Each number is 500 + 25 x the weight over its row's rms, rounded and kept within 0 to 999. Layers, rows and columns count from 0. Numbers have three digits each. The size before them is the row's rms in percent of the matrix's.

# layer 5 MLP up, 512x192, rms 0.185, rows 93-117, columns 0-191
095:469521488487536521527489547473492500505514543482534489512491535479496514573492529491524500530516479535517522501469496531550449473457531479539540528503493485511493472476509567497484537491518526512505447484523484480504497538494486522490504478488490542489530482503473474523516488487531513484479490498497535523487496569502491513521497482500465471524481521534496532532493478530486487542495549513526483548475475479512528525536475497511494490490491486497492467543482455506453523501491518498501523485526466487501438507510472469530557528526508498532504513495500539495527480493482524508
096:498493492509497455475508520513481490505498462530485498464451498502487505537529498512507491504495476495545466510483511537516475514477526467549509547520512522482504465528473501487477519470506430465502517501533526553566509482531506497513507488485533540517497502503497513482500488495495510475507476558521524476489529513471539488476475498446537516524503515506467519506506512518521548500492487486483523550492476517514461511506475436502495506531493509484548456519489489478493494509542494508484501560531510503489533498509520499513493462565517490473505473465491496432496507480536546522
089:512439500534504489482501502502505466538475499496506463523507497540497502528487423530529484490496473476493521464493485502478491510468505505474485525498500527535489477476524484534481489520480487478498517509509476506488472536483525483507538540495501481457506502538518505455529502475538507517497526492464568499494466514543478474495488511479504478508494529485506498504514512476466514488507542549456496520513551514491495529532495492451509521478457542477541468519435499486477487477500510463504483511479511523472480502521467527501488432495557525488571489532477537503509487471498503499
106:482495491549508475536490454482519505514511439502487481507521511511464519473451503500516486484482476509509469520465506537506463500479490482527517507480477491481417477471549512454496504511483535510533518500513535550494501475500469522520517517488456505495509497483481505536467501538487522521460525496478498497520492472470467506498470523515492512515502495490555504503468477474541508510504473494513512528508473551496500495465520484516563479501514489515492439461499481540495497487488481493470499552479489490472505466517506507538545484495500473502450515515513531523522493465521547430
090:499512474517494570534525485548496457520509499506514500525490452460512500499490526503507464521512485483453491469515484447514522466495537480485547539478518474514501491502528531486508530532462470530505504511520509506541487453523511490461520513522509473490489494479480517511470481519481507495517505478504495496496514497468507565513490476477454499534505485461508461494564534499454511474505515542488498500476501535509526480528483498492490489432541473473501541508486529484534525529490511500551524474508481477507469454486535509537461530501501487468486492515478529515469450521504482482
099:510532505510544481490479510511499512508506465520535504493473507468434467493492461487480494495520478509554482508558501482501510528495427486489474496483491456533435526513507514541461500490479518470530545498480501506518490498458521481467474483491530463520457514546529488508550485490532495483544505503516544475500487517436491466532504461505501508506514511493487482492456454489516512513480520503504589480517515485505538493514483481484474526502491504470485494533507512501505515484510488497535494490490476528533491468499489460549476492526449507503481526489530506457491496494510516517
099:466499480518482522525528516501524566499498519460521528505481427518512473493528473481497523494519498501480504539517500476509571516478474499497487460436487545533544498545515514458471465478472480542505541513502486515528513539520516523480499514478496462510516492533479522451503501477549487501466528513481528478477537513488490511471462506480475504481496517495482531502480510466473547511495484478464515505532506529463467457477494492493484471522525485509542490499512486517507466525498525523525549509499494519512492524557454474493492522508485471499536487492528495535514481484488495466
099:417502486531527527491507538554516524463490490513547523519488462569495513527498516503528492492478502500529514498507510505486475503525518524488499520525472436539533496505530458524510476502526481500498496474492469535500502486519494486517472510516533490478501487531498520448484461480476537492515471542523520538518456517514498517503474487493481521557484480489505515509509457496516500515472484522505479556472514483479449489475507473524512530501504498525498452519484481518517446491478482501459529513534489514459519531472496491505506535469497436501519524507502450491508465532476483479
090:457486481495514528526490522492545501513501479512517503513519476507471494474513516518492502460495520483468495498525489525489501493495518505520498513467508537526463479501533510542499492489488492501513543508501487514541423446460484487514493508516457476525472490471497466498468478508483495524537504506499506480513500496564478495518528454502503504464526484488481490495484508495507536489459496469468482529508510454554481492555437526487501450511504534499506549454496488493493480505489484509535517526523488498494447470538467476458496530511487574466483544510505449492482536496486519458
095:495511483504565556455531494465524478508478451513503472493512525491503494522483530510486533466473518475547518485443437498495517485501537533510520477493500489505479524482503476520540505470468518511530476492485474460495473509471500559479481524487520525541470466528504508502489512531498504459492517468455461480483496526486493532501508477530517475520515513500474539482496495457523468511508457533469508468458496522459489523499488464513457470444526499471460499506472483549488472512506475531497478507503468496499532538534495497497508497491536475508491506479472439522499494497498495490
101:521511493484508506479475492546503487508511535464538541488496517491517498500477464511507488540496518460528529554500526504500492467510456487520522507493498505530538508423470485509553472481497506547522434531456508500468502515518528484480522473438487520519493494479465520508462482537464499429492516495496504474506509512482493525506468484460466512488506494500489510556460530492498498527507498486509461489516487468479497531519505472469517486478557487492478529502519512490474506543499484475518493509493503518472522466494489521501500507477522522552503521427507506539497468474529463515
096:507501460454507544485506530489520471526528525547565492469496565479464516490533479500491509551534483510481483493522513455497529498476475496476490469530522519492529507476505499498489537456535504467521523499518490477498514488482463478521454495487495512508481522548523494533513519453492485507496493482488489513463506502523454470525435507473462511458518527544505520459512534505478433471499486538487487507534506514474486527537531474515479480500530537520506502503510543487455496537488513514467492503493497492500527514499508467513519474492462515492502511477430487472529499497518492499
093:529517573508538495477504448502503480509512504481521479476526490500523489528496536481478462514471484475479498516517535470494568438487470533471498499488533470473464526528516450510470512486504505484518489435482539476468498511489506455486513509534536486484504508529528514458460528517524505494523521476489439488507513519519511494494496490474515501489495488520503524477514479533539473539505497457542513472479532525551479485522504537523495526487490499527511552513475488486467487473532496510526477496524475482471461472515522539487540491521512486527529543518489501533527506502500513519
097:476508515518496505522521528541510477477481502472481532518486512508516529484531419492512489526466469492483487487481481472499481513478471485522463491506498464534504522542488497552486456469509478508460465534491497484507513540479529510453522547475486479471537455519497497493485521516444492480494505513513524515457476538527465493518529525454528481451517493544494518486457510463494499476509512520508501522478482479479492489535532494476491531504500499485507518513524500450502533447473491524479454475523520505516493516460520496504546542519517512527524570514487504528481514485479511467
105:474517505527478487453498548491505494486504516485495495535501501503521502529467569452507474506492465583512521474505449516533507477529482438483493546507480511491481515479515458504473522532493477466494491491503478478517466500445472511479516527528509509502502487509498486503514521528483509515498537527489490497521536528511482472513586546524511487493510499482466458493492551527531477532503533509487476490532500532479510498470527491465515491480486468462465518473469512507506502483461487502463481493533470527492516511531531477525486539459504481504474539477497469474532508479520487493
094:523519459494515517478491509508496470527509492497514495488560491504518516482526550495484502504465488497463500523492516520500485517486520499472469547456455519484508454513494470544498491481492491495487465502557512565452505494509539497522471495477537502499479476481530444500485534517506471459479494518489471454507512482487490511479510518496449531517486527509465498531496527523528477494542498546505530520500480510447468517527513502510495508509475512482471474541478484566461472507549493504461487481508482463451482489486526526493517532472535479462485548485511494547505490518493504521
101:489484467572506504526519533474471465487474485519532549511496512483470483508501492500519502525534490431478514474497488469446513499460516477486554496517545521517512510513469513472495544511538493518529514515515476521543480507484499451524498514495546476533455490496511525570566495475507487487481482465468498495531515501504516495481506449520485528496498518498524498488542485478516529525518476515510495467489522525477496465477520518511469493490496530516509504449531479510487519514464479508528511477517506442505473493513509501501478501490467494514528488500550542541475547516535499495
099:472547475533542540493466486518491552516513469497493507512470466512524509502499468506528540499530506502467473474516468523464514541459510477504510502497527520550464497511498496512502523487485517528484469467488500486483464552510514516500497512524517484538522486472466503514496499513500535503460538512541483571492491493512467505534499491448462530481485473488524513503516499506534472554521516479478514534527529487470490535498525513494494555500465498532507520523515513507471486520540463521510505495485446490512547491523475481476482530518524496532506521484535471484479471580497501524
099:549517485505487467515533475487497509462513517519516505526485544521502462478537576502455508506493522507502500504543476521510518538512525444501498528498464490491486429490493522466540496479508467485529541506473480508444513479481491519489483522499483518482523496518468515535493496512466533517508495433515446491507517501510493473503469477506533491481462506513485482531524508516527486512468491515524490520487494466489512470536484494479505498461529474493491461539545531472522494456527518520477513488457491486505464525497508521529502521557508543517509456463493540462495492493462483487
103:469476472542484480492479482513501525516482471516478528529474515477539480536478462502486524496500519518473466494462521483483502499477487509506485495474474520457466479516507479462494504547527467536479500477542459500528496419528511512525526468503544484425481495493535528510544461512481464509456516456502513496494555531465485514546498499514472527460488502513488498525484449523534490476500482509469481483492504505531505532515515495529526515513483491484519494561489508505520501490493499478517537532508499484505498511482494526494481485509547499519488507520443504572504506514510538486
106:516524499515482531544510470517495482509504487537492508502504511503545493485491462534496493484496542524535512534476536463534507518561523476519514505518491475557503508523513493465489505475549487519492496538531482473495498532526489484543531470527490497562500492566510473506498496501484506483498478488514496455516517482505481503506477535511475504546492515513515467494490518499458513515504482498497516494479486492497492428499521558547481531522517514532513515461515500448543491547517467466512456479505503480516591519493508487503521511509491468471493504542471493527519532498515509536
108:522512527477507480503525530529513498511543524506510507487509485469515539502485516490540511515516515503489427490517486508498512470516554550484478487428466497486473535485481525488490491507488545534469514487505480456495517561543509482478441550524518522505535472495485504487506513455465523531507494479519548494493516485513504469508523520500531511476476509483488455459481462474508474530514509491521490514461558511467503516499522489471477522487488492522496514532525498529525522545541551472488509479543485506493500525489542480509483495500498540489528508507477544529548501494484518532
101:524519474474502504504479505473535454471528477502467489466500496474563523507450523557516504495500485505530474544444500508518463553543521510517499463529480507509499488518499477487512509457477500494462500486527501544517486508518494452510493467486496509503502512476520473501519487495506495497516513478475502481532488502490500494494437468515502553499497474490469472542515496517478477530529486542532505461536533501471464482551452523460486507487480491476514468463520507456545518511490501503517508528484469500466506509515474518515571461517482494509443480497479445512510499488490513487
104:488527509496458511495498524459479468520506510543492464524498529469572487478540535523530491469519498488556480491499451488578484518467494490474529534489491484551521489514533493507492516484491524544492485486497440499467517508475471497536543494495510495475510475505492496532520535492498510503497543497562500552478483506492528532514470507479469468495512488477448504493505518511489450467511467462582503463499478534480521522500491516517486481497503517503509510490490477512485474475512496487494471507497488538503505507488495500506463474472528485483559458485488525478481528492501494480
104:498538498485529550504476497509544521504527477513448508494509555501521485514469463494489522491481512500475473495504525491476520495505510509507519480463490545433517492512487506494515504550552574521506517478481517486481516490517519488501500468481520479517501506508510449475479480492539457495491482469514517511521545513503486503446476491464475535505556508480491448546488529478507485497484488520483539477494471491485453510489555463487531504455511535512506514501522562478494514514528521502512526468488519540523472530482484524484472499510519483508500523437485507481505497521506445492
# layer 5 MLP down (transposed), 512x192, rms 0.175, rows 93-116, columns 0-191
096:453498489513513483469497490513552503523516474500490498520469474490508544508488477464516498536513504495440512463495498513523517506469542474544513501489494453487550481506550542458480568513559537466514479495510499522467516460520539526499523491523510511489515479554511502458518511549517499497486492454522489508503439509501518509511517518492543511461472484544498528490513480521477486485481515526480460519510466520465504534542543505517506525495484486495521555501478453502482510520496498465471492485507476495496475523501507459488472522527488500470507500471498468458494509502454504510
095:476527489499486522477552495493485513542488508490480498496536487514528486465446499536502510510495519491514493509482490489498508498513506506513513543517467521484537478489462488554512507427485525500520505502501460540463497413455501500507507447473530513502536521526479510498465461520501516501508538534484527493510471443496496515476524497491503487469566500497478506487526513504512485541513510515479495546471480488509528491529479491536505492453530492545521489504545510501505522544497498557532535499471510486482503486444433478505478516493530500526470527494512503484507541505495502494
093:512548517528518526464497457449493527475530469536475513492503528477492514516471520464485512518487509514507503528488504503537520482501482464495533517505522477516507543548499506494494469493478540529490534504495509453523568466533495494508472472520529520504515427508530556470487497471460512517478502502516489462513514504477507529538528486529532487521502468485506490495499561513450502477491457514492496494500484491502490535495507481521518465501486477488491476492513533498473461525513479514512507565508416504523496550471492473469484518504491504533493511489493533468498515519550477505
099:495486481491517493453520520492520501514490526511506534499489474497462534501496516463495482465471463487550480465535453500490481499481538518520478475555488490518472487491498450497514566491491529477462486491485519485547515511502493465515547454466490561506493454515507494490498454496485469471516493519490529489455484510489516496519510482503476481538486488549507489525506429521530493436485486479466523476499525453495490505517493523497474464489491531489499496527510450448511485449520519503495482515470473505513461504457515526520460506503520485524512515496470497468477526521506497468
092:517526546493529513489511495515491481493526462490505470507510501481476472540534538484481506511500501487462475476500458486478540502494479525472487484500482490511523489534507508505513545474502480513510466521519494544530501431505520555520454498531469478489463506483518497484513487489495538533514475463489492464498471467533487536513500548477502503516453497458495527451520495484459493536489452479505475480434506569502487503512486489473524522514483540508489525472472495507520479528514497499500488488519516450486478533520540497526490516518507512502444499511505578477465473492480498534
096:456492534503500540485516527508465521481493491501497525479499471526522536494462503500466532540473531534532511516507517515534467495524502475472508518536425480512530494520563524526486498515503522517474538497526463504494528480484481486512499507491490536483449491524496499462476503461510489496513467544481473520482496529537515499457532496476536519454503481497503518548460495451497482498507489500535495514529507481480477492453483483479540515488518496481506459548507494482497518474530489467539552473508506500536505502480493485515470494524530464492505488528459448499533538550479474491
095:527489495492526465504531536488480501462473518565504513495482430469541484473481492478515522510470500510513467473450514491470535483524517522518518442481503464499517514502472537509475536485505481483525536566527507491521503514511529479473483471465485464504524486487516526544507491524502516524478482524532489525506510508481457493491520471464500497489535520491533517470494459528473509498524481507486534488546518527482475480465457534462538515464540503470504514484493521506487496490520452493520518517504478476519506459507483541549513526529537498493504487525483487510437492499519484465
096:509510489531490549476496514522507466499522476467536538474505480506491521467491501503478499506522486520491539538545491492480480520498492521495461518538505481493436466479534480485490504497437474493495503460519454525495480508516520476504442497515506551451465508519509519476480505480458533453515520538474466451503490537511474497476497499469507515500498503496473495508503507505529534471506485519528481531488518500480491513469548540508426502478470525527497533467503519495534478499509530495489506476499476495479509520476497519469510542491472465520520499539483468525546466541474461455
095:493476531536519461480571514502488492537479509502466486474530474512525499500507521488501469510527481470511494464463476494508493502537493485524490480527489507493560466505495545515522504539482521500487493460501521485511484481505525515454503502479493555535477468550494507477531503535499522542483478507466480443538510486490473487512516475519521439486530502455535527519512489543479491496459500479493539519517529496530501497523505492488541508512497446484499515478519486513496561440520465481489500486510517486507564503531479508527476467491475507506453465473496486545510506493498531479
093:529469500477505504486457513450477507503509483498497478449495519470464522474469498529508513506531493506515509520519523536527501462522477460529494495541504485506458503460508490500507541485519507497550551531492530449474480500509513474510503534512513485512528541496434513510524500500524478485522518511486538465533506520477507447521483502469477472533498509513537504517498564479517475502529509504476443505478539479463512498519523530524491509523528539479507489480488461506510471502493516507500458486527520452515473471543481544491504505530503498533527566476462504538491509508490528536
108:503489503455504503545513528516505521522489469527487551509545482536497525516500527512492549481504543496510537505488535543503493503525525495457515504502511501439520448461493518529473523495483507485516498524490492508497532531483509533557503504504493517487509551534481493462480510519518461439505514494507525503539551501536518498475487498509494465522498522490514500501481508469471491483503537508513509504518512441498576498470481477513502494516483555495516456455530469543496467471476541470508508526504500485520511483510527496563486470517462527526507495519526492485497495499469524458
099:526480487485534492512514499475494508496493501470511485466528519473446527510480492506519514541538510524515480515480471492520451448504478510498477504520457503484472504503543540498463479473531538501474502509504518499517439560474508472508488523470491496501477508494474516519550487500490503506511493494537516524495492484510479481516499470458505512474538532476533486461510487466466424504471492472542441507504551467524484463521526458546453497503489547493479532521498531489482516537493493503486493479494529500524507463500500454494529456513509518529493483489484476470454483526474502472
101:510475472513463512484504504490514494491493552474467505515497501500506495488494486491475480495498499578512516515563481468497529472495491460545456488527494540501533474458494506474548523501524489487511511492524490517517522503466498504486516474478465549519465527486504516560522496540498474474483509498503453516518457574519522480511524482471474510511473520488491498524480511480500499513486516506486502471552484507492514498494502513511456508452530541469583496528473514482521508506499523522456476473473459493494529491508527492524446538493484509516517515536456488485524500477537490477
099:492515496485447492498506476471456509483465539505516528534485529481489485517488472527555492488494547489544493478513503481505490520485515480542475490500489479482474513520494521462497495491498493503468488541491526524499535518477506489502498502496484527462487483488516432496528538498485516508535550498441495456509504501499479528485439510472507507531488493503511503542518499513524499466491540561515501508520498447511490521458474546513450530497495459486506444501523516494539512496479484493525517544504462475511487511510526513483467480505455503534531506513502453489430453507491471466
105:537504507525521463502464497496526528499484497496482509524482465485485509542547498458534551470522540528476487492543497549454477486489528456513523507470482523501501503487494503512476509454487477493512483488480478489527490574497487523488471497469495512475473512551503538496573508470503494521487498487485490542449508489512519472480529423486493477474497533497499478529471501493462498455459485508499502495516509518477496461479519523488516492512463518503517532447512480484461476478520527494454487499534529487545493504492507469507473500523514480510524517438495458492527512506500522512
100:516524500522555520511449506549490471532510464535528515488544493448491497506499495522488557528456512514509477508500463523503507513491509489476473513509522513460502506524511479525534502546505499487480496496517497511468509491485526512522476494499563497497493524547498513492493508518544484488461524534482500454529480423504487507482486487517479508472492516518516504489529553512532479480506503567481538509493495504458500523497525521487527496503504485490484500513562531476493464504506502502567514472473448429465497473485493521509505521467512519449527490484463485514507511511476469496
104:489480474541512474544514520516526535526516524525499507535499504479485545503476491471476517496472511449471478501466496499515505458469498488558526574564484467511464503457526527512485496497509483527507495522496499514478502530514472502550514496504490496495486492501530534508522496498533474496506473487483495516456507476501475500480512481493546501472504524502477466466529489488572499502491491476450538523496492516530515516454507501486525495516464512482513510489441490487525498481494494526532487501541544440529527550486511488481446505528444514477520522480475489482487496513484522463
100:486496521484498460487523476493467472522503479561493539494501489494499478498489526518491518516497496521491519475484509470506484483462516445474542549475534527523507487534519480502496547502488524510509517515512492546514464489534514525470483492488501497498514461483544498487520431557482512515505546493561510496437504484503501492485501455487494492467491533498520509510465521502487449528505491473487516531515489518518553574467539471485535526533492483489521529489462494538502540499514509529532481488492515505485510515481477531483500506542516458517496471472506449516537494498534499534
098:510468506505481488543523493497473511509521549501492510495552491461508540544492508487488485498530480462494519497487541531498514468482503476448458490510473462481480435494488539468498456524551543554512528457514476522487501500500527496467477501488529520504476492545511505512486501483546509522498507480522506545520466530491527499517517546535530489498476529512490514476470521509493470547505491459524456525527524491510466518511478479550535491490499482519517503512465541508522507493483553515490509513480496490507536516518520537516498535513522466490486463504488508427504516512476469532
096:543520513531498587495457522472541463477500487503478529502468501511473504530509483489470510526506497536461471542502490511510502530494516510483472534471477489519527492495518514497500527507489505518483484485521496521481512431476508471489496459493483484501489501499533532522521537494532464507522493494470490439521479472478495493502492506540496472501492493473510473474459507509489489548564506489510469482500496469493482566533503520483466524502455535513505487488510534500456472474508493565457475510484517531435540511525496514470517480530455457500488486519513505502483514477527491505
105:496489510479483512453472535499510489442539503479497506516478531476479520513487510493487475563456492494526532508495504489488499538522502464475509502523539491483542494488455496504471489502499538505501531521489522532553524492452478460512468507495482531490514478485482455480496517513473487477482527503561553440469488489508519504568464541499511468525475488462556455495487508475489523456531557472495535541537509510529482494500453497483482515509520457526512481493507483523529487474491505512506498494530530466478494491471454476509521506495477484510504488519495507509469512523518485504
104:489524513489468512532468464526504487497530500497476457500486504479500524495505441532504513503459499503500514493541491505477537539489472536500493486524530532490449512457482537503522464483525531539496501478490474470522462554516520528510513529513477494505511491464498422526497505512464494480506523484499485524509487494478475485514489542512465485455504518476498427474498490505558510483523512485486491537545457510482502483516454523505543509523506509440496469491529497546510463496507480506530498526522508532461480482500478495522457527506501518509516501487543502524546487463482459505
103:477491470510494562485495520494522516461514498517527469486464517505543520469523424511519490515499486466494522544486484485451491515530527506493494500524511519470527530551507475463548462509497503479479522538491463517479487450482486485477439479539523509501506455490442539502539506501518495501504502514489511480512540490505481523479489504524510478496469507497516509547475474463504473497466525455512527518504495522517488548509545497501497480516524516512478481483499458484494515540510539501490504549457480522516497503488545498503532559497482494477488515478547504462521500450508486485
096:490511474463508510514539521537482505517500576503520510472562478489466561510512499531485501539484504492495501483490514519517496518508501507485519475530514517498515466501540521470498496519474527516479488454466486514525477483491513469503464496499497474547512483500480478509480493529533490520474518517513488444507565451516471476458503500471512517480502486530555508540468511478482498501484487535444525509454462523494512503497569509476549490461481501490507495473533529510495502491481514495490487455499577535459495464503472497525509517478483482486503496515532514454477512503475500494
# layer 5 MLP gate, 512x192, rms 0.181, rows 94-117, columns 0-191
105:497493518522481512481482512473529466501482495484505506514496466487488468491504522444485464473506517559508492533501476517503478521472536521556525509475524507476520461502532456476531530495495560485529556519482511526499505487507527487467503463527552516489480529495473522487483508530487541464441454513461521484519498509504486481474517525531493514456493493492478508462486506460505526508495501492482475576476512503524510478545501499494498478456510505494520509524518500461522501531501491538462490482477539485518506497479508455509427501498496504484549491489490482494501526535543538532
085:479475486468526474494495523554512501527471509491493505502522482451496541512508539512535503454539529534472523463541486487490480524464454498511483538478453562489491461524540498476507497514503508504520468543479475497484443505503518476511502489488478461501473556513512515510512521523503469518563490472451524524476465498495495449486474540513523498479472521492511519506498481501538483534506504505535513484483549499508554502536478496503501523502502487521497521500518482476507511503507497501529535445526502542501518475547496451472484471511488493480457512522524479517504508470507522546
113:542520494503524474508480514451490493485510492516509530514459493468506503474463473533523512479511511526469492510488497501530528518473510481508510529526507520461454490528508471478473536485536509502466523518544490479468510515485456462493522452499508527489506534534467491569541489468538482495525508491500478492519488492515511431525492532485526537526515453499505537538497516495518515476509515516532507476527518459501495466497488494470533497472516485522488483494541476487502537490466528497510473468444494484520540479509525501518502468467491509503473482521526478529496542587542510484
100:512490505504519513516487487506524492489533458474493481537506517497500485505533496516495499492486509462474548507521499529491515509438450520506492498524541488487511443479529485500523546500461503495504482520510481481529519501508500499495501504536495485483515479480504472526500488544524502526459483502500527499495493507526498473472485496424508523518509475509558497477502488475534492509473502489463496513522439480478506522517494429455475536438533480463420476527488493485480521501496532513501510563478474490483514521448493537529466485477530521514472459528501498529495489458470479487
109:520510501487507567496480486490471522486527484498511526500481470463501526489512526493496467516461522484441498547544435513502523498502479448514526538483484540468485480526520519542547494489487492508462486514525491499491522498468507480463511500490510520504500511484497506480493540503432492477469502540498506537499518479509475471518475499502537495522544495466538540514523494475493468476488466521531473520497466521515452496508474524517525500501552517536518535508489509540522478506461479506498469485568486478471495486468481487493498461500474508489491471497487484478504500418464508511
104:502500508533448492535502462485531504501491500443546532490530524489452455507511488459477536529540535473486517524518494479508488490494499477507499505524539541515500478463494528491512486500477523521456506440483465514535509496463519461489541511536481510482557468476513533508491495485494497517478448473537508482525483512514522507535499520483514487504478485532486447494520515489500491475448545477494493508466469495552542480503540498500474505505504514497527518467496493559515463515489452516494481488521485505508481458555486531501481485501478487541455522500511477503498482508475537510
103:532476478470512553543494526507462494487477496536510486483555544478482484519448530494491493479514504460437517495498476438466494504525511543461510492489519475439481499515514508514543520539468511499494521544510494507515504471548508488496496559505483504543479527544484510474488504474457503501493508502453532502547507492454501536467495535488491521535505514488497496498516518496468533498500499481523532466524492570513494449516485518497512484468506513490511487467483483498491455489456477527524528486510501519505497492478474529511534527509516469515524537466479505494530530504494499518
094:533474493501452520488489489467453535468528532504538516489502491471478481502504510511509511497452452479521516513480460495503548529491465491500523481479520540458453524522477531459489488516510535466471494455483490514506513541529475488526465501513520497518465519486530515502477495468521485519506503475493518495491495510459511527538522509546478510505501460502509515447523497494511499473477498454491549548496519508460513538486469485494467500478529506514464520473500488511539479509561507532501546499518501478465529472488531499531465489548518511504502532545493467471462527541487525521
089:531507515486448468487478487527471482506495515517515561493488518485516513486492503520495550490496520472484499449514504457495475486497513498468540494503479494469473466475471493467488501495570463532463492508457454487507522507541499496443556456501460498490533534487510530482464460457479529489489516456490526504488521487539511502519484491491496522483490481492540493532494509506525494568490485470488455486481451487514496506521492526486494565523522477491510525500494508498499444485510486524528476505489517478510500542534524508472459502479468512481522495496560518475505486498500456502
090:480550501538503491491520498484494479517483525493514558532531507518498498531471483535455459461528525501502499481491475499469508442498546500517495520499499493498515541499525499492504516517507484516490529493498483507497493445517500514475494507498475491507510577528501524538498498505510504553523473514520490507565493500494513475538507517476480492471521487527561518478474490506525439533504518525513495516521482522514467495532516529486503503487541503526501500493541540459505540507572471500463485504490483457456517505493440504488461524547498521492471548500477492513487485516509449524
093:510506450473502500475512502477485480454502474519512542516509573479532499485512490509482489539491528513493491471502491493542486507507499503557484520457522479502482511468480534476491536516464510527477479481528483500473496516511518463473482511477536494517512501497509506524522538499491453516531473523526505484527517473487466493520476467450497521553485476494511500517512524498478500537495536509505543486493485534516484475498556562490530520462498531523474499523492522517533479542409490497530494473532505476526513479459455471499474500507501508544477499499497474488495492552523458528
104:481503502481519459493473556528506494519484500476478520489496524511521452461489450523525489482532501487510479486474498481482479482478487437492514497526497513540499458485505546487515476490532507534462479476461481519532516484494497508491502538514508491486475455503539487516532474516478485462497502509467509478516476503480474465445487507485450501521509570473554520526474510485513498474454517464467478521500573463509466511498513466508481462495524504479505492509470523517516522509471516520432554528484513508518497475483493546538522547495511519491472498486480522497482507502511479482
098:490489519536527493449479554514489458508488578524492517507479477507493474489495478533480481474510560461487492502490512540521507491458515507537511536523491512516505490542454531494490507471488535510486498509531490510502517538488513473523471519506496499487520479494567486525535482504511471456490502535453496482567554473486485518470478508457484521499490554485496492507489466527489494511512483509506494493524509465474556523487534493521487518531483440497489489499475505489514517491454492472507491474499527493488548468506508533547514506477457487497556520488535510498508516468489506479
097:498481544489517480541449488498514536501506516514478536496504516494499519480513470451482528516505501451502539541554511517490495501485499486431505485499462492509512492492508487482515530492471534504555460505479506499487493538495461534476487521514514493484489520476536492547574459510471480465515500520483530520511533486493528494467498506464504514505514458525511474526538492515508506524517534473520496532531510513502501512492531527492475513539507484470476531484527551529505489452489530486475493434512557487502465510522495445496475521492471492492520506462532445477518510504522486511
095:555517532510487500568536474502494462467534496501496541509483496503488504493475494511452549489489476510487513489484542478480552445520493537500527470483527482523504499494490491511524507516435494514465541508467463491467530532476498528511531481487519531496487507471524515453486492498441509557485457489523488518496516563505476500553506525519491528484531474478521502515507507513504500530503527485542543477477496524497505509428506499533466463507501501497513494520467477496509542490492474490488466506515484487454513488497517478512525525500443476509485538488515466495514512517520498506
106:447470501463493505499514523534461513494493524488491527533540502508455495534506495515529454460499562518520538537511503449529466533474493509543521484489510503493466495512522492532532497526471475525503512502473445503500495452499520509499501508538511516520470475521511449515486501499550519482531490467523538490490490486519486502477495496513497500472492457498522514497503498535507511510481513488496500503475556478482478509471508499513511520491502515489527549503492452491490451498487491460493495497508525549536521459461560490477491499438525485543528546465492517442530529494494491526
109:486548474489492451495535537488499468444494461509508494526481526515492514577484496486503481469483510520491483517538499498482488502484494571531489479508510544497508509548528468521466498490497463489496507503475511476500468542510491478512468506496521512495513503498484536501539505468517526519498494514483509536538495432495463535523530514500535452485506454533472469498480489533487499516508512517494498460478494505508522519501484509447469489500528485511504510524525478523510489502511443553482487524463519518466536503501510496514485470501489491509477544517530466493466516549468496574
100:511518472505517531490485477532500506523483489512452513513540520487542522489525484495523508503486477512500483496476466544523466472497478498497523462526535504501512529516478533474525477474487513512487503493540482480463478491460459487494545450504478512498439489444492510506522494532459451503490491474505526540527495503481506485462530495524470531512511477496524497504509501492505500484506522488511527424445521521433493544507542517479471510527517491509511486453499481499505503494547469522470526480541522470544532476454508442504486529472482499477495492462481496517495518476536502472
097:489494510442529511472506538475515480508528512502531511443480498447504513512512511523509512489506500456518520509508517525512490548508469462508498466516490547516509501540497450525497490498493478449557458537471449517465477548516495510498486515483476506501473487482522508474486472458493490481485520506518482518446476490490517547503490509518520495504498482481501488547471545506497494505529465521521479492496535518508473476492489460497508526523483515491441508461503485480512532473520502515476481479506502503490511465549504511515530550462491474521543545528550505520474493504567489455
108:491485489539503490471541507505512524487482481433506532506527502520492469546508513477501509465483468485476472435521497459528474497529498470536535512482518522501527477511511508483543471496507526484508442486468503487497507505519518509542510533516506482491510492505449492499571467548454483523517509543517449530525515498522504567452514499477435525525470457464474505521495520510486521497510503521492477489479496497477473523486476483511512482454526460459516500483474460484478470496503513520500463505514529514494512527497491537448457510504486513500527503514525482471485492498489501512
096:530505529516508536450505471495506480530515511531526504516494502527497515487535476461493477465497508559516513492518458492480530470480499506525495503469514503456477483489476538519516549495535525560496514502481473440496505571542514508527496506500481520534507548528486452502511514450483528484449494467536508515524521458510520512530488498518515499493489499518471510498454544484492488522516502476499520533514468504489505524496491498498501509497508460437509476510525496494519459496447526526526534510502536521446528516549504501517476520468530451506501493490486488506476457465486483508
098:502468533530503475481476492464519543486453532543559481504539467525460505486477463495525505496494519475500518484467531498545491534527492492512512507517505520491491511497516506492503514464498489482506477485485494442482539507489484517493481456487513491536476513509511466545509479450504484476514499490514504547487466477523461457503517516497459476530514518496482542474523491530518446461495492534488546479485502531495497482470477484497515512534569496461526506452517471525514498524482499537444511476536544460510536508511488455548514526499489530514523473468516497493481503491511525515
093:493497504471500494475531518539477535539473533491490492452522493463478532505439481489527507526559533542476540511517494535510476513460536500509499472496508485487493472481520536519494506524493484458529527497486492517506462503442507479482449520472529509527521517444447503511512509488550529498487497482533472481488523500489473441496532513476492516452511499461496491482502475509479482469491518506471493532479493492528492526492578471514476490490500452502504486537545450535507539477496539505483477476495533489521498501521486500507533528511491482522478514504480500476504519485494550512
104:539496464503471494517509508485447458458474489445530460508529506549466517498515494521504512541493544531497534552530496477494491489523484496490467515494483475493508538463485521466496547481514481511516517496538474554478501485509484490491502495483463490500508477493488460537502512545482492528494510542523532490520494496544520475507465555506506491522518525501483523529508500501476527471517509495521516487496520505475537466516510546531467495435512515479477506491489461477508534492500497509538491502486481448485534472483503453510464458511455461518500481488497484472543532491496563506